Weights of a small transformer language model.
Size: width 96, vocabulary 4096.
Architecture: LayerNorm before each block, rotary positions, no biases in attention or MLP, untied embeddings.
Each number is 128 + 24 x the weight over its row's rms, rounded and kept within 0 to 255. Layers, rows and columns count from 0. Numbers have three digits each. The size before them is the row's rms in percent of the matrix's.

# layer 2 MLP gate, 256x96, rms 0.0726, rows 234-255, columns 0-95
097:157136086122167134123134067131084169141111167117107111143147131120177152137140154123118130083110148134099103185122108145106138134155139137143131108124155181113117169117134126110142104077129142119128134121113117128162145152144148099103134100139140166161149155131121118095149099130083111083
122:133079119139128115122119163118169146093117137108115131119154128150128142130127093134104097180106143098108099164119101180093130113165139139119119149111137116128118105159095134156084089099144151132108077125107178138150116131128170154121153128156119135134149193155138105154109108146096131134
099:149148115130145102091127141158118138112144118105151138121140131139105130142099149107143133139177103072098146126135093136145096118132144137139124122122090111121116177116080154125152100150153164143118086141119157103078130111141064156112149105130126154123092088191129123141104125089100149127
116:114133130121120135138085154134160102125130120118183137102121143129116149128114096147098119101107125130130128157140118093097138164070142112097131186098174145099126128163135094108141166115093130090135153162172119097164110137135116125111204127164117149129107138123128115126156134113100133102
082:106141152127104121155136133146134140074164103069105150162116125116122127140093163126147147081106174119146101068127100134177109123118112152168110113140141102154093139169092158141120116151128118175119108150170155102118141123107094122135129106174133111109136141110102112112131126151125135134
097:114112119133168126107132134161114174121157126090124137148120145086146066154131153109102121159082145140113102170132155134140123150111093146118159154093112147109140125086125139129151097159133143131103085154161210145147120101117120091117158139098127112146151131131169121144138111119123126117
094:118101149140138143142120088178134161147141148143127143139100107211137150133168131117138121094118104141113091133125123148139146073108090081114146126110080203139124126123109138151096126124127137079126126123142136102097142141147098161124101153151121141096111118124103136121136106145115112102
086:102130115096171073121132110134148128089146104139134082136170132114099122150134104143120121159141133151087130111092147143145118078138120106144127165138137153102152102121141140142089135167152151155120123180088095141121082114102122102091165096109118143140132153131170155095155136102115123127
088:085165159119103117134122131134153083140136139109092159138103134162117163111110140156160112134062160140153142195132138166124144106122123109149167129140156154114151153164131123111174105169132156141109150154072120120099112133152098116130128159108126136163135136106149117116120129149125102107
106:137123124139071150143104154147130125143149104144129131092136139157094098123132099134120138138114122141148097148183133122098147147137138104146143140126139104167134156133117157068127107073091139116160113143077148109098122091144144127136131183119150125166144117100112135127070159129087145153
106:173131107150111123104102101155070120129132139114090141115179128109113149128073105156120135143121153116146124086095128107147152141108113151123109137157139131141117105048124133133134103141141158120144137108159154124086145145137109130126091130069143134100156108129125099168115164127171134128
096:093104178121167095121096144122117156162105155141139170135122134117120092083097137126115127124119126162111128124103117126160128138133113130106178138125146148181095094124087082101111128120112130130150106107103109136131116131126157142133177087076113119166152121081132161116174121119139112136
086:114111153120131149145125138156122153125156105111161156107128119091130177134124097100140143152112167110152103135118102112105106143168088063109102088167159117147080085138134129130111128152150145149155134088132151119142127133141124145092109132146125173127132162142165112074107133099151153108
105:099102125110145132122108128126133117123137123131101157120178149144180097127112103135121105082147120156160126122118104132152119182133122181167116129163116112153130155140062114148139140171132173151139130110113138135094111109173124124145109158135115105203136132157129127150116113134151088124
106:158120132180137094108082103123111151169127108113093144124141142085125138156127118118129163170092151104126135095174125123131153170175116158123142145136108134159097153089125152170129140110134136119165095136125128130170146077112117105145117121131156113129122095152143101159091149120151093115
102:131112115093097162138111136117095095121146137112158127088156126093123132150114132135130117125101127108133084106117135189113135108151145127142144083139099107142084194149125147167088095143132102134106102123169108128157108141124119162109134165149100158136125083131149144139115155128151145072
102:119145112119116142100113110132127147148141110179108098135137111100122082132145145132170118099122139152136131117136122143142130096087152125128095133117091151104130127139143092167081116132193171116104127163124091155106114122131156096138140152094100155132101113113133147111192117132110158069
102:158123168114106105109103106118126116127123140097138128103097111169149101126092093113067131128120121127110122128119096127117116097208106156175165107117135101120102122149107122129095146132137137123144148102115127154129156148135127201112133136143181137131172134113101097130146102114151100140
103:088119150102144139151126131081170156160110140192160152077101151158134094131143104132096123123119100128085120137116149138117141132143109143127119149074078154108158100169161127120110130100112118115149157105153153122162128156123170157125161106120115101148131158118124161126110141111114128109
105:166109160149132111097105189139154132124123133124174133115083121106082144137139153093184111107125119143122166081107148137106146134095116135115139129152090155177091117159118125135146077131158123149159137152091122139141129118162104124124131129153112124152080115131132156125129099115134101167
084:101139098155126082149079119164169141162077092082136147107123118140127133110101115109118134132115131113088152120105142135168129144165135166123129144138113144140127141079160116134178113150129162112170135122069131119098153124141150136140094133088096134160154090094142127151114129124134123133
100:105123197166131167144140067132061104117177111085140158128170146134096116148116142108129108123112100126140094152122131151089112134142097128134154148105124145098119119085119129138112121113106125169107130151131111085116138128098110164146148131103124090131151124139145132148156156097116136141
# layer 2 MLP up, 256x96, rms 0.0682, rows 234-255, columns 0-95
087:167106093100127134122137100144092156120102136114106120160162095129153147137123145094103144092101157141112148142141101118094132138147117094135128074140112220145106151096131122118164097110132111127165134141107094116109144141111113092106132103121138162135150158094121093119128132125118118081
093:160189132152115162151143077118128052157155112137132079090140165120133123097110163128149158106141101114178135109156100123139104122126138107123121123093116127142109121117131179136149151141136122108152140103153090117110153147145096121107134123126159118142122075108127130129171114124153126149
107:154147144124157128158140102120146135144095139105141133104067164097101136090126112091111125141111136143138103129113132138098179121168157146156140154090144104106136091138131136139078120113128098108126147105127145138147127108122133129139142100120149084137148142126180112119180099073177115166
100:128169174137108128110100180146116094130143115129156114146111162123088126145091114135098136122116141104137115149161107086081114140093159068111102165128159145100122132154140146107170106102108125104108150150141065095136127138127091117100122138159153150167142134106125133151129129125108147134
092:132106125118124155092172122125143122132169131134139134108115163115140093129197089160138096108138125129090145129126139136063109091118151136095124120142125141109142160115153108119070099088126117100140154144135133145115146112095164108124174166109155126129158098130172168100123143122133137110
101:172166112137088151160142113133123120138136158159121089114158107180114146107131107148143152123160120103155103132134142089119115093139172092114115161110152136166101092132163129110102124111143151108168138140119093132142150142151119136144069109175115132163126126090092107125124168119152130133
079:096157170079119121143149102127126115142140183103137134146145113163123148170168140152188098091132102090101138112113141132146119069126138107143098129132126129147138108123171109089088162155128138087098156135116121114156142160169157131137127130125123093116164130135123162123148147136142138119
090:094131155133078119089127136166070155134082138102131093136115109141168158101121146138139105136104104126142149167178138118147156177104146164127118139104106103131102115155129078124158141109133105126117130163131145131163156145149120149189147132138142115125111117145092144095135120127156098118
086:165105150093116135148135128126135153138152134122153139092120118173142110102066070142117158140168081119107153105151152100115130152175149128137092119149115107123152106121138088142115136099122113109143160067135110129136117146150147105117124138174132142179149142143120105145140107132160086144
108:171142104107119130147074135117146182122117070122124121122102148139141120154149125102137128135138160126139125059126129089119118132176143149136167113141131117086144127131162131125128091096058147154149105129106165118113142151119104103144095159128137081122096116134112119112121170137118124150
104:111128102112129104166176144088144137147105108093124131121117116135158145086121110098151129131145070136120107128120122137134112087130145131102187153118118107150086141166127105138120130070116148182105115146121141155127140067132134116118151129169120110133122153124108121147147082151103128177
099:112143136135145203157135125153160148097123130102145118120161112132100153139110148160129136108176105124127100161118116105113080117165108138148077167126085167113152135140142131163144137143151141107126135133084095115150133146130147096097145127146150126107133082178105098155112145129113105114
093:107072161168099149153132124119074145118172136134080124163106161091164154106142115086147129135097167123152167151111112122118117093112130102100117097186144147107118110137158122107118151109123170143157084131168137116133144107124129136106149130141123138104128140145143092098104140125137132120
101:111129147122160119110089137131143171115140140144192113132085121116142116124170131143133153091144146117106162097148118151150144105105114127117092142119097158156150100158068118123134123104161185151119119137126160126108099128157111104142103169102085124147110160091111107134145100157119122156
109:133103115112126142130134151116109103124152094108162106116166181106152147112108146147127146141139101126151152130121141077133131131139127123153178119100128120108144143119131102133146113119124143133161146183166191129156169159080142090135134106130133116109167138094137088151110165117162176155
092:106121143122138138122127121138157158143141123184124069134108095144135122094123150102113120140140136127151148117122122110129150089148087142129125170154145166088174063106095145111134156122132126148149119099112110153106149107114118133135155109129144164114122150094112096131151057135080127164
088:142128130092125089169090127151125122118108198116141120089100116138135120128159119148141148164135080140161105164134148090086195152134116099118129167111133082111106115114068134121147113112120120087147110132135103155136131136128130144123121111169142151110144151115135093116106124157143105143
108:154119090149134123141136110135200143166121142134138124166136143137091144158198166116166114114170130111164149140105136137129113091100158095115104109093112157155106146098131131111145140141110117104102091138077138130139133146125157078101085153120118120113093146153141136122120136117115139126
101:135149133118107104108129150180153146121114094078121095152146111118124130140129131105132148162134160083173128134112140103112125106106110136133110117176188074174093163092141125147116140145156158160103095131105154145117120148158112140099105159127135153131154106167102125124096117123148148147
099:105094130135104104109098145137115126142111112040186108138127092125103163114148134114156075105143133150132142078139123145135124089128120139089104156131141141143115127143110085147161089129176129164157157101121102151137128118143103120170124101136097124150093117150122142123135122119110130156
091:126162135099145112119123109143094139124172126161141157114140143095143113146135076112123160105173153175136155139140121133136108134099141099191122140099127110165134104131145154146120134128102152151106135152144151136164170110093146075150135143136103128101130151110132078179116144097110114161
105:106156107094169134122134135110071106092109148137157147133171140165120126114119118112183125147118163137120115140136090143144114108134102129165125141137101111141084114134091147103155115126151139124112109113106116168114086105145160115151108109138067152148114087103133117185099153142112100124
# layer 2 MLP down (transposed), 256x96, rms 0.0705, rows 234-255, columns 0-95
088:111116118149151128085162134112151117108121134171105113119113143120091160152100124107082140136171123152160161097132151097138116117098103093167113107147129103093174117129099145147140122132071105125121121157118116146123122133122089149061134134110115166161119091148112144105102109107166116120
105:135132126146117115133149149145183118100133106143106063098150130123137129136141080121101106194100128139100112152121093163092104109130126103110106106083102097121103115143085155152110095129137112151118116097112131147141104150106146128118136093124155149127177169108175126159110104126123143128
102:165158157097108114116107153137091104129138144106166142122122127105127128125139121156142121164172098132116120141152087128128148140136113111154113101114113091136096152153066119175102096145125145145108105121102147146085138084140105139134132172147185092120118105134160114127120092096165158143
105:100159116104145132082140165108091160100118166128128138179122123143119088118147135107108099136143164125128149140107091125102112080145115122151119118155135115107132105124109119158182085122119100179067124149117146136121153112106121131145094155117123080127169118146095129146106110154159134127
092:155086137132171155101155134116094140101166164147124112115121128159141124123108133133175146120134130088059120129146133161094118089099142107134097132112143117093143181115138127127078112114177117092145141137140120121128102146111120115138139121158141163100105143128121183161161125132106109093
105:128170142127077104103106136123087128111094134132141096102136115118105166096143114131130144156149120120172124157147096113157102124133188111154115090135128115141103139143138117113123150127166109161161165090093091099131167137106086136163115109148114132147117094153114116081127161149128114163
095:150113095138132122093133152109156082095085103128121146138148142056090107119110075141121136147128114117134159141114128121095111139156165159127122125147195105127135140113145116106152129124117108152135124146129142125165151122137185096097163137111110123147172141160151102101122136100168128147
092:132141091112110163176102124104132137139133143134119167119088139142110146107096136103133140093141105092136120103143068112125118108114114117150137125118098168117098157133144129166178075099165137109151132116113150134097156117092148108171121131140108133133106084171114099137105165170102131128
090:135125072146147093157145171103138146125088105127126123157154119072136116125165162110133133110137150147137092086135087103151150140133108131087123086102110129104152116144120119158086139153152148102133079154151104137139122131104137107128107085112133151108100145114118132134102137154087173100
111:112133112126123130104109112120148140096119118100130119119150127155135141153113128142147117115144102083153140112150161125143137122116127150108130120167133109076121143122189159070125104139077137069098168148123185123145095116122127152141142131133146172110128118097170142155118152179138175119
104:146158097133107142101108128153049118113125138083087111120130142142175133119091145149096133134185167117147132140114128143106134147132126172123131117104129128154159140092147114150106105120155123137121153121166148131080101123170096141101122118091169155102145105119157121149113143122150145164
099:085125115130102129133116107101145138108136151146119112105147127119140145099130144142162128159139093157138135102127152127150098130173083132113109152112107139107143143155103154186112141103134150110131167146166127049109118118114163128144187144134092121099157097154124138148122083096113130163
093:099144203126164160140107131137158152136165149117150124129097076108128153146125093141087124102148172127112108117165130119099118134117107103124166098127131141148117132139123109099160094131156181125145164153113099136112130126150087160125107100077125132158109155129135121113142140115143174126
098:113167099153142146169128139125127133104109102132149144096137135167121130130124096163165104117109142119160190104148119125080087149139096136154120124097155111165129116116145121131156157103146139115081135137092141118116101129093124092091101105146120167096146126080107129134171119095150097111
110:139094129150117119134095117137146118131146120110095120116189162119150080135136110141120166131110170131125161121127091086102161139122147146145182118130145174098171167114137120162130125124129122136145111146134144110141142120108127063118122120124133178115150132087125121185105165117147140167
090:103121141133134139121109124139151114137148137141121135120149134084124122161140129130134105171111171078121119151136096165120153122136128104159106055124131094168110157186099124130095129126137089149108130132139108149122141122155164116148158141159141186089079099100158150098152114121132111142
101:133115094159136150142166126112144111131131146190117117095109112068163089146143125141137148125140164168114117157099123112118113114094142113152113079095146113142133113117124096115148056092139144128157124155181076119121117125154136102121131135138123159131123156166108121118140097118138153108
110:082115146139136144133125132146105138136113106152110162120089160093112156096100105128123089094145110157109096107094135094134116153110146163046130145130119112126152124120119169136135096116155124117154109147173082130129108141132151138206136113137117181105102137126108129124114128133111136118
102:160131116136122156128138159111110141099148181116105132168168125130173153089122130136163135100102115137085111103148075148152129159109155112135104108112140148121106139122122129160145108105157129107135102141143081116161171090154121093168115161160136135100117132119105155121147065144130118117
102:108118158116141118153131136109145178152117171124147127081113101157071140158141101105099147121096154146138157120096164126158117134084130105129122142134120130086160099150150141177133116078146127080115119148082151091136132121133110167149146134104146109121162107128140094112103118103125128155
089:083127117141128123112153120108124151096129115104074140108131111079151129113139085136147116129114134151116179154144115130122122155155102118130144122095121164120123170126157077167136120094099097165162150094108170088168138166141138111132142130153140123131093101137136121134152159147110137184
101:119157152091130122151122110095105141113160110170116127109115183119133107159105161130148098153139143152157102133173063164154101114128170151154130095120086151144059150123146123113117129139121130140133154122143151159131144096127101131099112117140117111152108096172150128108121162137101125128